{
  "n_layer": 14,
  "head_dim": 32,
  "activation": "swiglu",
  "rope_fraction": 1.0,
  "tie_embeddings": true,
  "init_std_qkv": 0.0278,
  "init_std_o": 0.0,
  "init_std_up": 0.0278,
  "init_std_down": 0.0,
  "warmup_steps": 270,
  "decay_shape": "cos",
  "dataset": "wikipedia_en"
}
Each number is 500 + 25 x the weight over its row's rms, rounded and kept within 0 to 999. Layers, rows and columns count from 0. Numbers have three digits each. The size before them is the row's rms in percent of the matrix's.

# layer 10 attention value, 96x192, rms 0.0846, rows 26-42, columns 96-191
089:534484554496504505437482495497509502457484514518489546487488523521509459498499474531455518508503489469491490521473487501501485497540487507481435493470478527524512515506513495503479453514492454502464476481469482553536479474522513498513475515533527485498501495530488498462509518478511522545
087:481491504512485463554533484466492519463490467494473556485470500562541452454487439504461540494511480489481516512475524519500523522479478492538506534467505489483490488525491555455478523481476519512489515537502510452471506517525540501517508489500507508510487491498498515515530485486526484494
091:472504480528497512488454484514497490496515502495529512495498531531506509510490423520513438504510503537505479470459541503484481488510538526521489501497478505460531522491520503548527467475533513492487506507482510483521524534486495490481453501551508483543484487467484481462493492495519508494
091:510494490526505522440470507498471464470469480477515534518508469491486493495495501483443484473460478500508501482523484501519474467570513543544527524499498515515518499486534509525485483513501499494527524502483501513479451492492491529509520514486518497509524501465528518507495478517487527501
091:477517533553488524498415473547491523534532518506486545491462500485496554508515538531489521487518517534504451524491519498540484544489538482466511538521506509494506499499474509523511465480485510525512475450483520518502478528492541527516510515500505494519492491513499483498537475510469531508
097:469515526534504511502561505477490541538483512471466503519541520517501502531515518500550524545483485520486532495478443490509493551497483504486485505513517479491499482552497489556521557480499483510468482536504504526530494520492525475516533504499499511509470520536500429498513544515510482466
104:484521518479541500507494514505535516490506485489531441486516516439511537457492506474503507491509474503480492539561496478491495492541539482526455514467493508499496498537509484526500496564498477497479465529510486534499498499520505518481520491481548491535488465502491544500514492498516512504
093:484504483473442524504524469507472527494506486475500478523470513508568551545489483511501516534468487480461533492444508505478488498501531497501505519528474477458507506514518504511506529513495503480471463524478496543477513441496461476499512483499531483507484502537515528494481501486553514464
110:482550514509498455464485479503526487480481531473457503510425542552509482452452526532476496509489500516476532529520512498502516484509496496451511493503502513502509501514493530479477477507495470486483488478508521507507509502508423515491462476517481499496525477502543540484535488504497493536
103:467527494529474515540442468534475512494515483557542499503532504518469504482506495506513527525529489493477511488502499492519466509560499536479514484495541513526516504493512472471496434493494534490466462521503501496507456482477519500516460466559537503515502512505513483502463525486563489470
099:497504522483465448495478499495497465496486502421509571508534471491535505488501517510467482524538517492523504502491508496498514485510512455439508498500506523519499482485523495589492474530508505507508444488480485536514522492497483524506541526505497508478493510463512475509514486499474524524
103:536546507515465488473510501533501490494494520520502517513470527485508501517494497475490498520450508490492506520500537479518500465507516486468519508523518510503504488502494518447492496570489505484480466514497509493484530526471525490513433522505528501504468502463562508500521534500470499499
092:526502471507498528491513476462510510519485506470507471511465463493513527527494496500462481536487510491447513531502542499504488517522497497496508492541501515455521519466539516547524521521488520524458504488455547533495502451500518460510463518469519498491522503528451525512457491480508502467
089:553454522526481457500523505502530522486516472523515512481489503563480464521483478501463492492477495515454523527475469509497513456521488485478480461476485504513502493486515516497500529475508518464500543515479472490511506463482480494492489511553514517508539507460435503454487516410543492453
087:515510481507521526444519497450508511579515518540476581545494480464524494511481495498486470494527494501491497495511504519506506522492502496438542494509526514503465523487512499452508497476513480513532531549486531537503521477516515471491527507487479491496540496522586504515506500494544457508
104:512513514514453512542463504536560532565492513486497432487498519500510526450531501492516503511489486498505500469477529493483492573549496490511536511495458500559514496521504500537514554502490519497474546484527516469530442540512474505507489472525472505515531507501499467496493530524464529447
082:505506494514494465450484531523526492449561513510525476493510501506504525466497501519506509484478485478461479496490531485485505481460406521524498466452516521552508524500529489518468487464529482509479470445541502480522463501507516501483472509522555532493496512480481474502450484496450490499
# layer 10 attention output (transposed), 192x192, rms 0.0918, rows 26-31,58-73,96-105, columns 96-191
094:488520532467521525460505493472445508493501537469532523531506504512481452520504517516525475503451497489478504539506512507548476489525463448493480494490513486522472487455502527444532520466496470475485512515512458516487483517533497469490510499526472477507509487498508499498486501476550503469
081:513480511523507543484477497511504451501467496515494488486508486517534495498472489548485520526502513495514477541523534473556481478488538511509509523495499532518513515518502498504490506511498492501502502512489473482518469518547542459508492538501498445499485449439502458505508499488501478480
088:485456458513486500495547480540464534501520513519495501496499477513547474498497482495490517471517496486472485509509562436494503463525454534467531478505488516521504480486492548505475514493528510546469506472516516500483472499515499464441513483483511464537471455463479551519530459521498497531
092:487493477492505563498541470478475519498492546482505499493498539512486524517527538499532536500542523528488522481542510490486562469527498481481504484473478522502525493536527486478472526470496477504517497475501510500465458533505466483450528506476517527544494492490511490499507517500523508535
092:501522458550492463482466528509460515497486482457505538501508458497495481499509533515512504543480504512498488477454500493508431532485493501500506524487523474490487481503557532519486507491535518499482466456478516534522502551491505555489509476522488496521505494479480493516493474491463481478
110:549530489536504503485503526488536517501470499520517533494532479469486526513506447492523508526437493486457475527465478527509497505470458481527487508478519506512493483510483463528507495519506457475473526520498509508506544469461513530602450495547498519500500499515496453501492503523458460525
085:504537503453508519528506516480501560503495498487508518462529516497480518509504471474522504460476473512509523482486481496497519500502467433481485490545500504533462490506486515517521519503460457499523483550467470493467518475498509512527480476490520492489508474498461505550476512507506478489
084:504485571488498511490488528487451514515490495474486492496518504484507522514466498510492494507522512521490465498561523556502482480483499473471497508479492473553516495496470538496565490488439520490506512475490491520499462478479499474595500523501509524499454473495503487515498520477503490496
095:511526464485460479502497491501493520497459492502484522541495472476524505516478573501495531525500512476513474455508491506513440497506501476501502511501514480470476516508528498496466493545554459474517501504535507491538496534534527475417486493505486435501513485499494466520509479484534492522
095:531541492497513478470526469489500492507515489453508488539487501480488551503500515495501512531494521532496535498517474497492529539429512485484512517491521487512513516479527448513509493495525491452502487515478481482481510534513501478480496483508475515510566497503513504500460499500490524507
092:494512454461481499502502505492498497495475524515549523488484496531504487506540487497520535503485504500519501429475530451502481462509508517487513518500516515519501490515493555516517498519430505522504472468477545484462507527504489534469472491481515479518476477460518526511526479532508459496
085:490475471491517550503530490536529502486513485470508506461474518482485533476512518488498497457497451497492508491497509506480550449531451514514518501478489486512517474517501481519493472534416486484510512541510491515481505478539523497569480475472491494511538496499494518521511505528490498496
079:513552502494540478492515466529495487513432530529482497493491513484521505488498526516516499516518467521496473475458554486490560505500524543496484488510491538480527482483507511491490492535490499534458525499515510500518491488482487491464503460432478497486501495496470493505558468523468495495
088:529489526505509457489486531487531502478497522528478495492510524471472551495492473535495481501499514508482503526465500437532489531492466510504537484569520509494455493475502500479497471513475455480479496515484486460477489521523536453445516513459482458509477490514463510494486501506506508476
074:534525508501503491518464480461522494524521496496490478488494495488477523531515502492504551510485494466510466458520509503519507494484506480510491501487481526509508496500541471493514527545518465463451437482519497532507520507488518509425489556496476599498522469518491471477520497503480510486
084:541529560499523507492528536494511502494497497547504494516475479477533480465524500517469508519536498501477458504505492483465507444516504517479488460489506538516461486477497530483515545476528562530498498512475493503509500513520525485548494512513504546452499491501492509520518496507513516538
104:533503590496492497512506466486487503536463447538546505519482514546487513543503513492497475487499487506499490502521526502494521465507509477456499458485481520490489469496507493489527511503519503522517463499514470562493486488478485481401489526508538494472492488525520465479518512503486525529
095:497506549507505444480548537484513483517504525477516485517491496511477502497525525515495525543491530488489512516531474448518471504484476463471501490496520524534441444500490509504503491500519483520507490461494528494523491496496511499399494508489503482476501524511482483494503529519511528484
093:495475477509471499496502541510493503494533521518479533504497525491482508482506461547519474466522506503512512514490496423488489544472470515505547474556531472523479506488483509487494488503438473476517510502527535478489486516496501522463514472468511418527511444479525501498487520485515496474
095:486560515479526504523479475489445521517511489527526461495489506491504527463513519464474543481457525508498527497524480495528501499456499521477467494467490540489522506482473461500479520500547500534487500523527486482488513510478523529521511497573509569509483509487491492491481498477513482544
095:482453475521474490466486496506487486454499514494482500535511489529476462491481497520519471547490540516509502523536518473512452523504472485501504518511500500540452494465491499496528490469468481458545501523521514473478499477514530471471511490496497469526489506470557480517510539502545494516
101:522497540509498484487490494460511497512481487534496523462515524489517518523479512506479453458513518513501451490497538523481535484476526564499502458502458499475528536511537480521484541516484494578495493451510490506464474523473475514442471531446509556472489437510487483524481490549475504546
118:498461532501508513500495500542512474473512529480509450505443507495497512460505504521502523533523492489473531486482507475525510500501510503531486522493512514512533494504507479498519467554517478463484516512514517505493487503484514467464551528457500471520485519471486496533545491535494483494
085:505483480497482495506462540482509508492480511482520475495503534505457567525521518525514494453474467497504496495516512449545499469492509530490492521517496505484508504544491510486498448510509522506488501443490481457486506527506514469483459530473510482508475517480461525471514501490484510487
116:494482514519522531494453523520508469494515488486503442490490513487499540494467509522492505514497444458457517457495490466544508491515473503533499513486472506535536508499493452484502502511527480485457529480523520515495480486479503489447512523482521524544489495460514505507529516529493492468
120:540503516550473495479543497521492518462513523534484496541493488505510530525541479448483508515476511535496497553494463452490488495485526506508518525555523517525463517451489534494506497476509497474498520491474494496525525421504484503514478477531481499471527496479510506505509482517496482501
091:455528519530534509497450534474521506470537533499485484485525505521499494494485507505494561472500505443472521449512519514510512507516463480525510492451500491467490503539514495524473485501494477494478478516463478501452508515534479511521528489472497501513516489550470524507511492469493472522
089:491454498520520486497505486487472522486461497518494512482541498493484496486504556463520487532500498515501532499502497422509505494496482490493506520512493464490464494499490477441475485460494489519533524518483511451527519472492484502456485505502496485472486539515516507504539513529483519499
086:480505475501475529499509533484499498495467502526470542469471547507512503511556508508489501433508444523487489523532515415485506491504508556472520512527518456516483491519466537530477472484460557502478501479523505506493486511475484506485455478490520462477504469473475524488505530491516501528
091:512492561494538517479491467471504485495477514519533548541496522535456500510538503510481490469486495527481527506503510486477535513482476575532490564538505528529515507504496533512513461487525471522505517509497457486470482436511484512461471530496495491515516478505485547501480496491553484506
074:510528518570494478455484496482489455495483487507517531479482518492504489521536517504526467477506532522502457544541516524499494493536477490510517439474460516518470500525482477493531510473475513524524510471501529514469482516495486505489483539477541505476470510464531480494491521531494508520
111:500442551468507469516487475509482509507506497517476516507505492482494463481466505487509494531501516531480508538483479524477473521509525536494508521519521503523500501481526488497550531518519449508521489496493462507486488477481553472521461460536463493517513474469486495543470514519512507519
# layer 10 attention query, 192x192, rms 0.103, rows 64-127, columns 96-191
209:531526481533517470474489456530474523476499477468472522493508519508465475526509548454490528532481534509508506525506536483516531497527495481496498502512536537503509516458530496465543521515519475498501473464485509467447492492501514479480515484533523487443504464479503482510491509510492504524
202:536514483490501465493515490505428528498476526505501532549496510483490515514502469519490536473502521504533523532499530495538509536497471456472517523521510524552521502469523531482515483514519519487495487507459506491485520506528494463467487493480476445479494466502498533497452539469476525506
152:493503500475478492459481554466477476515518505464475514489473465500534515532478470526494479507523482463500500479492456504491447503510515560480472499447491469516487482493485506492466470495521512544467483492499497489574456472497503497508505500491483483504488528521537484493505506480467498494
085:531519511503509529508497465475560492492482511518504519551498535547520470492476527483493506493480482510491466526511521529479519519526490527498536503492487509485486505501503545512507554488475514485528484497525512456484494534503473517505474509542491500487525483480516507499512467559537517533
070:496421479462499465471463488474512479481459481476478486481498473499524530508475469493496485535496443488502490489464484483475448500505504540524495509506557492495487461538502461522436490531529495522504516513506526523523460468536532500492519540459475523484490507482487488475531520551470519485
090:518526527499482507489539461527483451511513509446508496515505491526505462498513477533502511510487455506469513468485534520502490530494509434496445486474458529489522476466479487485490516477496484480470480487543523529533512505484552483520531534510479512494515504485499520540527484532505465439
072:519471487518481487513511530481475508409511514496503466492504516501519513524498518531498515471490501524534496496473494516521494504441451490482480464507482478558475471491488464469528508511503477509474474498507468518546501505514475496505525562507530549530513535488508508485511492523473441468
080:485535496509492510514538486480502546496501503468511471518491497490500470510509481505532530522517534495505504521481510519498489528486471456509474508545495479522492534455523535486537504491499454488489483520476499487472562501518488481540521534511494477509525468541484496511519524466543498463
081:499481509508504488463500494461496516552496496482457503500493518543498504498480594483494460503525484485532480513448448505525511444506521511527448511527499476478481475541548473551485502487509492544465503508491469462493480472493491503497515491494474487451476488507489496490555517495472508504
079:499497478477463470443527553465499500462505516470494486497481491474497462504478487538501503502509447515514493506537507503494463529500486505474532543504485473514445499508449475493490499523472506494479528524508489472528505486551544504505500512491485499561517495475524462511484496515516485469
064:527513453488490509544522551509480489452531457535471538502466529513475497516481524492505518490520513504476467499534509461519498490495470525522497483492538522497495516525482531459539527516494536522506547520498487485499471510493524507455529471522500473500488489471510517540454435520479457490
068:495521517489525493470493536478503483495474510494476511517482462495455495517496474519467486472523496509495542503503466473516499510497530495480547517510519511456486499519471482492447464491484488502491523510493569463477511479505533491469515486479502449501477467471532475485514526503515514505
073:455494496516499494529502487513484505467501485490507521497536497501459427526520509534503490564489493568503498517489559526464511509567501476549500508497505514494503509471489502482526513483480456471487515522466487530449508492521490483477528485501521500531481471500499537479543504476562533510
092:482547494490516530483463514505529509501485546545497489488479511478506539488470472516462477460525453480500470485515507500493483479492472536469564507503460484477509471532474468513455481526465499523506503498545529479489474475489486496500507525458484504483448481493529468493541533514484517557
065:469520512502465513475519464496505463467500508528476514515497494539488484473484551510466531514474488502486537465469483507549514509477522550513466503524549499462492503509527532489498522481502522494447504469489528474509493503490482532525513517533510510450473472485518522493521476531479535508
085:502504512516469468544495507518466527475518490473471509517486458493499473465522515467482498481465507510531524483475497503523488511514526494522505501510519470470522491526477454504494501496475512503493478497490523528488495499541491547524527470544518524515461530471499488523525463528499482491
221:501496509509514489531489525503465499467500486492502488494461501497466478508505498485507541549510476508527528522475489487488519523459503480522492503512556493485513515510540473535490491503529460454484477501525524472503559493468499507500574468511560481481491490496481492476521509478552517505
115:480549461557478473512466518479465488494491486495486537467539466473522510489525501530519547550532519505479518475508507505495527490513449522508471499454474518524462423511474512479525500533518513503513523530469473489470508519507459533494532479510527507510491511451470515476498453519535511520
090:491474483458467511466498533523509482501462505473509476497482492514519501534511502487524509497504460475484519467471477512470472472536511544510505528488501481469519460502505530551484482528520512538514479447493495497538489508505470486487512532508480505477476504539530490464552503470494544521
087:459489452508489486513464548503437460520525504502433504501546468447525514528530484555525520495534498510490528517489488528512465490512494488478517477524490501525461510500506491493520494477533495499481537508466485483488541514516519517474498492530520481508530505494513460482437499504519499505
059:496521493537476505536496475502547495536539479512522480515523508483470486513536502474521509490475540477474472494519487503499514520506542492474498504528517551478514556472543542526504510471518514451494489535479504477465535558466495498471480492535482479502502480494481490475481481486525521526
070:484478486483488530485530550479519494467482525486493514485479502481490498516455496526514495477525461477527486497490532511496445497487459500504536512472457459575463497497474484466486506500480515500485503488526411494521469480511487475485478509446466517522508481512536536549539469513473476467
085:470459531486510463469478505480487489498466531493490498457491516466497498482451523503451437495548463486463512493498517511474500480535503542537538507479523466508454483542505471488489477522492533532494491519515516491493481489525498500527476511448524527489515500489507451494534506531465493480
077:495469521499462468480509491486522503523485520475505484492454503497514469520467508504523471491573480508533466494480508520510469551518492528532485505510458434530458478475510500515515499505482494494487499482507484508536496528529468489514457574458495532510523513526493490547546464508489465467
079:497488483531520476495474519521486488529482519518469539518522471517475484499529480499488467498532501494509555542502492452525538543506504505551546510526506504470477523525521491517467485497452538497529528510485555446472527502519487481508503453469471445490501437476512466483517519538491535481
086:505480481488540520497517489509508522513471494521459553534518506505476484467506495477511510498486542528496514547492490452535507513523519495492520529524528524505535513490524490515480475500540511499537513509451536461497532531525474470453491454498501449489479447498498509492457513500504531537
075:488529486532497494479490539474514489485526494505482545494498492485472494529503475556499500419483500521515510548470522494494512484502505530505513483533472482502484552509474498451497475512462492467476532536517486510460472479471483528493464488521508480480484465464534526464507485503512462535
067:469478466464534527452513541491542490498514514498488520537510495482502493478480497510481485544510483492490511544523464523529469474510509527463494503477477501505466469514486491512480462519522512494503516519519485460495476495526533502528508498470479470516478480500485490463497558526525478499
081:489549466483501466496519503475513508479494506506532509471488546466468525527454489512507509457510453503480463482500539530527506510539482464460525499529491496533474508478503509470538494505514484462476475445507484495478469515508504489476519520469528519467468496503495513506529505490499443499
080:538486540479493544514504511501516482499472484512511483486490519512501500514494465548506506466472472459485476486498470478470451469489528505496510482484475500497475478464486499512437501479497512520502525511503474472551480424543469506500513504518450489535505520513474478515474477488498497489
084:496495497504495532519504465511540538521520465520480533489537484488542452502530510464520514479481558520532457515484518480505511495510520514481503475515489492484544502451497494536490535498516531496502448503471515497520517566520503506464464493549501519502497508542477547499474463509542497510
085:462524469495518510475469522512534466524537493478516518471513541456505484487522518463499480520533518555456461511505540533437514487527484527493477472498490491507494522488492536498543515492522534492513513535468499526458433564472478537501490497515520514471485486478521498478486490490516478516
228:518450497497481521527511539534520506516537506501511493481537477500520502485464473522494439463517494462502494471495471478517476539489518531502522513498449471489492479520462457491448492510463503538516517512510493503549499503492520535532531499485458512526475522531519510478505463498471503470
179:577510512489521473489511481554480503518504503488518512516514538508486458520522526486527470502472534512502510499495501497518550519499526462477471500512552546531509523491525507509520534485544454458514460479470522521500508509505523481468554509484505468445490478550500511489491540472494523481
142:535471466506510460505525439520466521493534545506515453489532484500501480494489465514486477497475515446463528466508505530531531524507453469505511515488479514467505513494480462509528496523495456478520486495501505477490542498514545492546574489481485506495517527518494477545537512506490491453
079:480506503494497490452536474454537478501467535483448523540466525530537506489504518522520503483499481558466455559512520507467507483519522522487494510484499475502446495508521560494502521485498495496481492509490508460498487508518474493505474554501488491459508482465532510500514511488500529534
112:479478478496532503485464528466509493496447512501491512482487556496509531504472507515468523511523501523501491509495468493505482481508488549489503502515476461531502502506541489493499491531545500546451516511478528503511448492461469510522475523454535514460513496506505483457506523499489525516
111:541510523488510476500531465543524467492516475501500524494499502508442448498518505510514469487501478494463464541507558492486522550513502462521496489471492520498490518491479480514534503483492507432484492526523491493460475519519534474494462504563464487498500497478515531528446462537527505498
072:545462490483505503496483509529479501472539533482517459455518502459506514492481483508468514494511468480518473491495501509562486502462484466490447481468493490545491493483494459475520523505524488505489460515520495533529496518504521467483527515499494537512490545526508452524483477468468490488
087:487491500463513510509447524509546480501519454520460501515503486512502538509507496515521519523451566530513533575533441447505512493513511476486555518524526500463507521510479490492501487503515486510532550516460545493496532537500481511474522474547495475507500487495532498496475468530507514515
102:446492502520529518488486529490522469526446530523440523475480460471529478526499576506497492511518484542460495533496529502480478514533510553497516542518487455506493503500517532499498532479477491522482532527512499472462479468495487476503474479454484491469528473502516474489495519484479535502
075:516550542458494469489529542504452497510518536489520492516496499464516500530476512527517498507539492494516482506482492506481506516491451503492492482474502454547477512449508516463501504477488472512481477496523500507538530456489524490517500508475481499506521519508479496521484523475490428470
065:511484481468534477429495501494531468510519520541451500503490498498504437471480515506477472494559514502507455522521506489480508495517502545531529501491496542487498504532473505480475532509479491539491465517493490459468470465493535455485509532473466498504428478511519489534537494498464530509
059:560468515512511501478509467491457461467508528489478490506480491495470513493513502512505511478500478481494518452508500502550500456482523497487543512468478527517541474544458471429477530516549519511496471524480508475523474514526523463489499538466502514507466536523518506513504453549459478502
079:506503462517487460507501468508506495514512501514498507501513481474471464519528493517515466507505575498513488513460487517498492482536510500483501488477470520479540491462513546480529498542527505471501483538455502557474528493494500480463470529436497490531467493512499545518501464522529513490
072:497508530489454531457478547469515491499462486522524509463488490492535532488501492524500506476512462483485484464517475484491485469493485521494524491491512496445488476583491513545451464510480526527505494484532536449517495501498462501504458517479516481543499500477510503471507510497507525551
074:516495499509467574546491507482495523503467527475506498494484517506539570521528497516507528466468499484500486468513463501565514479468481501452495524518547529455519504523550514506460493490524520519471471462474495476550520490489464507461535521520522510487491506517524457482491509496454507506
057:531521441462533500492501507488444514532534538540485483536491499512518521457474536501495557507542499492491535493481525456561524508475482491544508541521492530522507466491515511471496472502518485502502490501495466460477554491557517527483525479512513504487480477472480484490494557465482447465
243:486503533472486527507499559465543506523500514491511493489490480495495519456449454532504491492530474470495495467476464517492471521483498518491502500458467447449501465528450481508431471493469532527485515526523497493541502483488505520544513492490490509560527530516512490481517502490492509490
105:498525497531459497485489514491498450501507490546546480523549502521526510486506451534471525511528502500531469510485525498483461465510458491458475490523438471486515519501528534528506485479487525528502490528547501500503474493520462557487471500501470503534531458483469523521496497475516495545
101:476486475509516496480450472418507492511487524468489485516512539526526522506515474510497497497508478503525479467539490507490498486525529598499501506498491503485515500485510485510499490521530525514477499506460501506544473488446499542521492540466561530465527529497493485468526530478474485511
095:495524509459497497498471508491529490510488492520524438469463491467468511517517497525541504511501462460555509514466458490515526467524495523532522475525510528526504519497549500517482475533529480485499507541499490527465523519492509505493500516513526500512464488515481511483569538457529514502
084:500531515456493509517530474542488494524505454493508509504482500516494498528508490512540531508477562512481495538505489462474501490489556475510511460513520500464516520451519512515474527513486505459510512517487516494453493498523506496482478514527463441505513462492502509510472468495549520496
085:497523508517471512493526535473469498510512550477534518501503544473510521496471515526455495490518466503500454506509521551495454479505454520478492496470448486539503499465506481507498527499513512523490479483529448515513497456482496489515463507455474505515515514516489497495510486492472480481
108:504459521507506535461461537486498499485468517529510499492491527472492520508419535498480486459493434503491494508513492524509505444516500521479522498508489479530493477552478460475485501545510512537477511482508494479528498509462502492500516511449533510501502512489538493466506508529452481496
078:518497533487445530503491495500490499508493504533525482469510530516505472486480499517521474492562485507498452467471520516470481513465456497516485481495474455525517483483513534535527504510465500492492436523542440492512518540505478508516528545476480492518532525506484514490488497484506511497
077:485470521502498498481494487473458456516467491512529495501503469512531469507504492533510500506514477494498549507483525497551544500495536481510521509526504506470519452543527454481447508505486516511465519494502527449494507454493537483510524501452544457506504503481496509469514499544514534495
063:473478469495542514516519466515551492531474472543491497487479487513488480487543478469528493509476476473459510518510495461528547523538520501522528506518522520473546523519516497533472500475521532495521531511490578458476517501516497510469446468511503462477488440497524505508473498536475542508
072:510493482514525478461537523500482507526504490522487543522488492510504485519546508510499492462505535510489500583502509463492500510503485540480538483516500499520487517506471521498485487483489510544510521501479504481497466492530449486477470508462464489512472481504504495488424464442525521529
061:520506472509493492492531487475496454505485530559464504539504470519506508511536518466518509501472469496499483533511512497505503514547535505467481541486461472488466516541499507491493499548500537487457489472509464463476487472513528486508448518486472497483503483486517498484526562534472541488
071:528473452480504495505483490505490543481488471502492475516520508518500529507498514508519530507454522489518562506505485512563522500479515440531491512516519533512503504529538494495525492505568466497473478465444489479458478491504492464450556498509542484465491501493497499484498537483475518484
072:494458501495477506518502561506521486500509511519484488494469481494511510457463453482493489517503491447477492486483475498504476474483491499533547502483503466485513481526490473466467482514479533496507546523514516484532486486528531520502487474526473513532505510487527505510510475533481473495
067:488500488525509486460509498491514525516505512541470532481473465501535476496523492506464507498509477515492476522498511511461504505511524536487494492466473475480486498512455509541497527484485513538516494524545494491495506496507472528514457497506461502499515493511512498542461476464539516529
066:475560493498509512466509511467521508496509491521537542473499538495523454493520502533507500521541473539505493518503562523453506504489475529487530465518491447481446486496500504501523568493479504504480500503498473467479486545493518506502501507474528482518568474495467557507533460441512494472
# layer 10 attention key, 96x192, rms 0.0794, rows 32-63, columns 96-191
119:490511504535516516501491519526499486481514439508485511470536494472490498498509495529516490498469510508509485511481435452524529512514540500509469509480494492454505478542472490476459542514537549482516516506483527504550499456477515508490504481514491489535529525488530489525490491484477535509
137:484514491468489494466515524471492515466499519521469491467477508503481535475486470510507499501500486485493482472490449515544506523503521492499494504472499476482504478522509488519455454515520511489458500490491542507542503500477525489505473542468538500526532527503493490497505508470491500481
138:490485453507479537473530479501485527480482515487559546473489494506471497519530497512504531549487495504480492468466544489494517518488490487531513536497482463554453481493481526508502515509485476508528536506480482488496508521525521483514474453484472522474500496546522519534540500504459494489
090:514473514496551490507519477529466535527481517520480472511505517493468477503492496433500532496494478426476478453498500453513507497471501490527474495436541542520468524469483505506510521515508509488505500518500499533510520474478497491510501507519492507481545514533467481516487499521476502510
098:471573509547469524527468507491527505520545485527512487484522508487507545480479479529505486486505515545523503512555445528538521474482501478510518481550484500474503504489503482500508470522479506444445512504521508515499494489436477511519459524481515510515490491509509492480535521445519494471
097:495477499486511484513502541518516494510516538504494477535486473471508507496545507520472494500510464457501481517465502501474497494498454524499487504469543476497478525476536489483484485486521451505564495484492508494506486457515498481498430513469496506515495509471491467513503503497483551518
094:466543489515470490430466523467515472500499509500490542475539503487546508505474520526471500467538487546500503484537523552465498493528475547490531490509526500498469479522474508501532489477481530534464528492496538503492478479477461560492483505462519529500508516474536510451534498481508468483
118:542462479516517514545494543520510521487481470535476464507523476482487534489486498500504586506479493487513533478493472491528504525444511492548481471495491527509523477507522442459500508489540493509501515502515506509504522487487488486456522481550525485496493520478488488477484490488479482483
107:438488486499547502498462473463490536505514498507473552553531482511513518485497515502519510496490524504505521542545454484517534498548509471494519465499526497527496537494530518517498488509500511489524501504481480493453514520511486489511497472493507439467510439439494495452458537519493529500
074:474481521501475467544484536490476532467474476482449513493508536506513528511484500528511491479522540577496489472483470513480477494487504497514526505522510465519471518499508507517514505500479473513530461515453445500484503506540438491477557484501503485518503496497486480463483478504527472474
093:503482510474526494493525494521531513531520476520504486542494483469496511473482468482504499524514530482448522472465497480507487482506467531482504486477540523494496504499557506461479487508537523540526501494464488485517512506497514531436491514540521457508495467526472448511436502496488511499
122:514489520487501525487497507489530520487484530509503497483481503508515477507483514512507491463510439452487444473490490468525506481520500522502504540516484473503484483518490482486455494554514491506479470459514522477515463501492537450513501555479511520509493497488461495502514542523491533492
100:504496482508492461508488470503514478532453484527431515512539495503489463495532520468493506524498500523489478543524495474522527507525485491529521485489548515499521509506485518495551489492508520526531500516470503487486511535525470488470472471534519486473441505472492495470467480494525502527
097:525473517512519510503475518513567530493493532542542471523502523490494511478486467497503450480515467471535486523512472466512494479464500532493498499489475464470459505505489518501464500497463479501545502515528525510478489516502478486508493502520455472528487466456503472488549502463513553527
078:510504504461477500520551504520532518485482506482502521445450481527476488444509528483495533522525504488458472476469512480501515535499533479492468504457517512517529473489497463461471502519508530455495526472551506454529539449494565494508484494472449502525457516470488515481467519472509505462
085:504514463486472528509537498533505473501508511481580494521501483498533465495472499482509524572482481504473512479542465466491483510519507541508463511472482533467543511492526492537502531478524480552500518533458548495506517496459516520490501453521510532515511520517496497523505453499506475514
120:486506511482487507478489520497557529533433518461467549506495508445508512480507490522503483497561463486506470502473505491525497447508475482498497498484501453514465474489459518496466502504525512509507521468507456488516497504496464491500498517485469484532511491498538501544503514512488499458
098:514478521463523493505499511459471463524463500521500484477540490506501535521495492484551509499499481502472524490535490459478532509511528508467516519491562521508538507498484482459484518465492494506515555490477509516499497486482487506490520464548499486498524475515482512506481477518440494542
077:499520507445495432434506527460521437516472521517520477458482515515522509489507494495520526495517507478489509416438499512487481495490491538496504523480494466528483467517490511508477490515502521491455511489521517424532516473462523516514504512488514494472528504503441442441525523509508482499
094:527508462554488533498528495517511541512482529479505532501493493552497493522525480465476471478544545514521506554447513492514497490535511501500515496511540522525544502547497495517521502473433468467519522515494505515488517518501506517504480484482455479460445454509462513504485476529495497494
073:530464484517524525567538489555508499484542525464511493525505491503467483495493473463526494525468483492491495537478484486525496547486504474524504513512494526508528557490500461509484494492523461494520483513521507570501483502522506485499516470523466491516449503512479539556500484538470530517
070:529482522496484433483487547454436492477489478497478485476487511505499498503501552498468503469544498542481510497496514515466468459506494503498524494506506483503480423506484498476516480508490508536503496480493482507507514471460509525487479545475540519537498538514506454501456470484512505497
103:471526479522444508472524494485498490474510497490506522501531513475463477489480498508453482489534479539482479481486510519504489490542499494494494525492470506571485509480462517499518507499510483467496508462533526501491508467520514505508474507493501520534507507533463524501539444507528477496
096:522514503508491484460518518480485548523497493475504490518518521514505492508450505491475497489550483502479449508513541526502446502483490506515525500495455500487466494494460547545540486481453524544485467504512486546500473494543476524506443532483511524519531529514481521461489433487500480478
082:561496499478519485565546501505558508472512469498502448520462479501481478507545499470521539526490495458548506517483499486520528503473507468517468511512498507484506483512506500521476487518540478468490446490510499491503510456527559479538526487520492496531512505541439495578508504482495527500
137:515489510493535507521503441520514494526464466480502508502472480517471486496533500466516519514470511476471521502484475472516544517515503477489505505511523533470535526534525464503492528498531484493537503490468524491487516522493514461459537477501476458451465459506481497521509521492486542543
124:478503512490527502503496505483527525506469501539499505496455489498472540506488461527500472504512511481493491558471528478451478496488515514492535485517520518499503536541499495500487507519483491518532491485543521480498478519483569516478488507490459446489482447463503471481510516537470508515
101:567524524515511529504520536495527491519504499492498470522503469502496481469512459523528489519502452502515491489485472500475464541474494514505482529468415491469511519522464453560487480508493477512494491516553507520529471498523507500484513556480462534553511536512509459468526491492508506508
085:497487476511498461493473483538490506483509488485508472505532511492483490511479495461514484514517531519509495482470508540527559491516496480556488513518535501513503470505542503498563496466524489503469518501461506513500496566520529478473518518568508501479476527512514570501527503496481461513
097:547487540518517500506499528533522510484530523515520524490504475493523507513483468503486525522485496471522510513482503507480503476502506495519509490501512449492465493504498475500455530535495505465443505484516494514503448462477496498506519485501537515511513514515536516513529491524459500454
103:522522508476541472491501482485502501502481471513490572528491545500523463489465535487490511477477515578442478508533517513482524498536499499488516542497487491471518510470482537508490510446504522520508500507472529496519501551528461500473512519548503508495477508467515554521480459524529476519
110:470504513517527508489494517533517482487527473476477500515465548483517489499495559509466458507491507536495497524483553534501496511507511508459507492496497482477492569518501522521510493541477525497514515506503467521478503527491502535508507527505542496507493500472511528466513533515503518524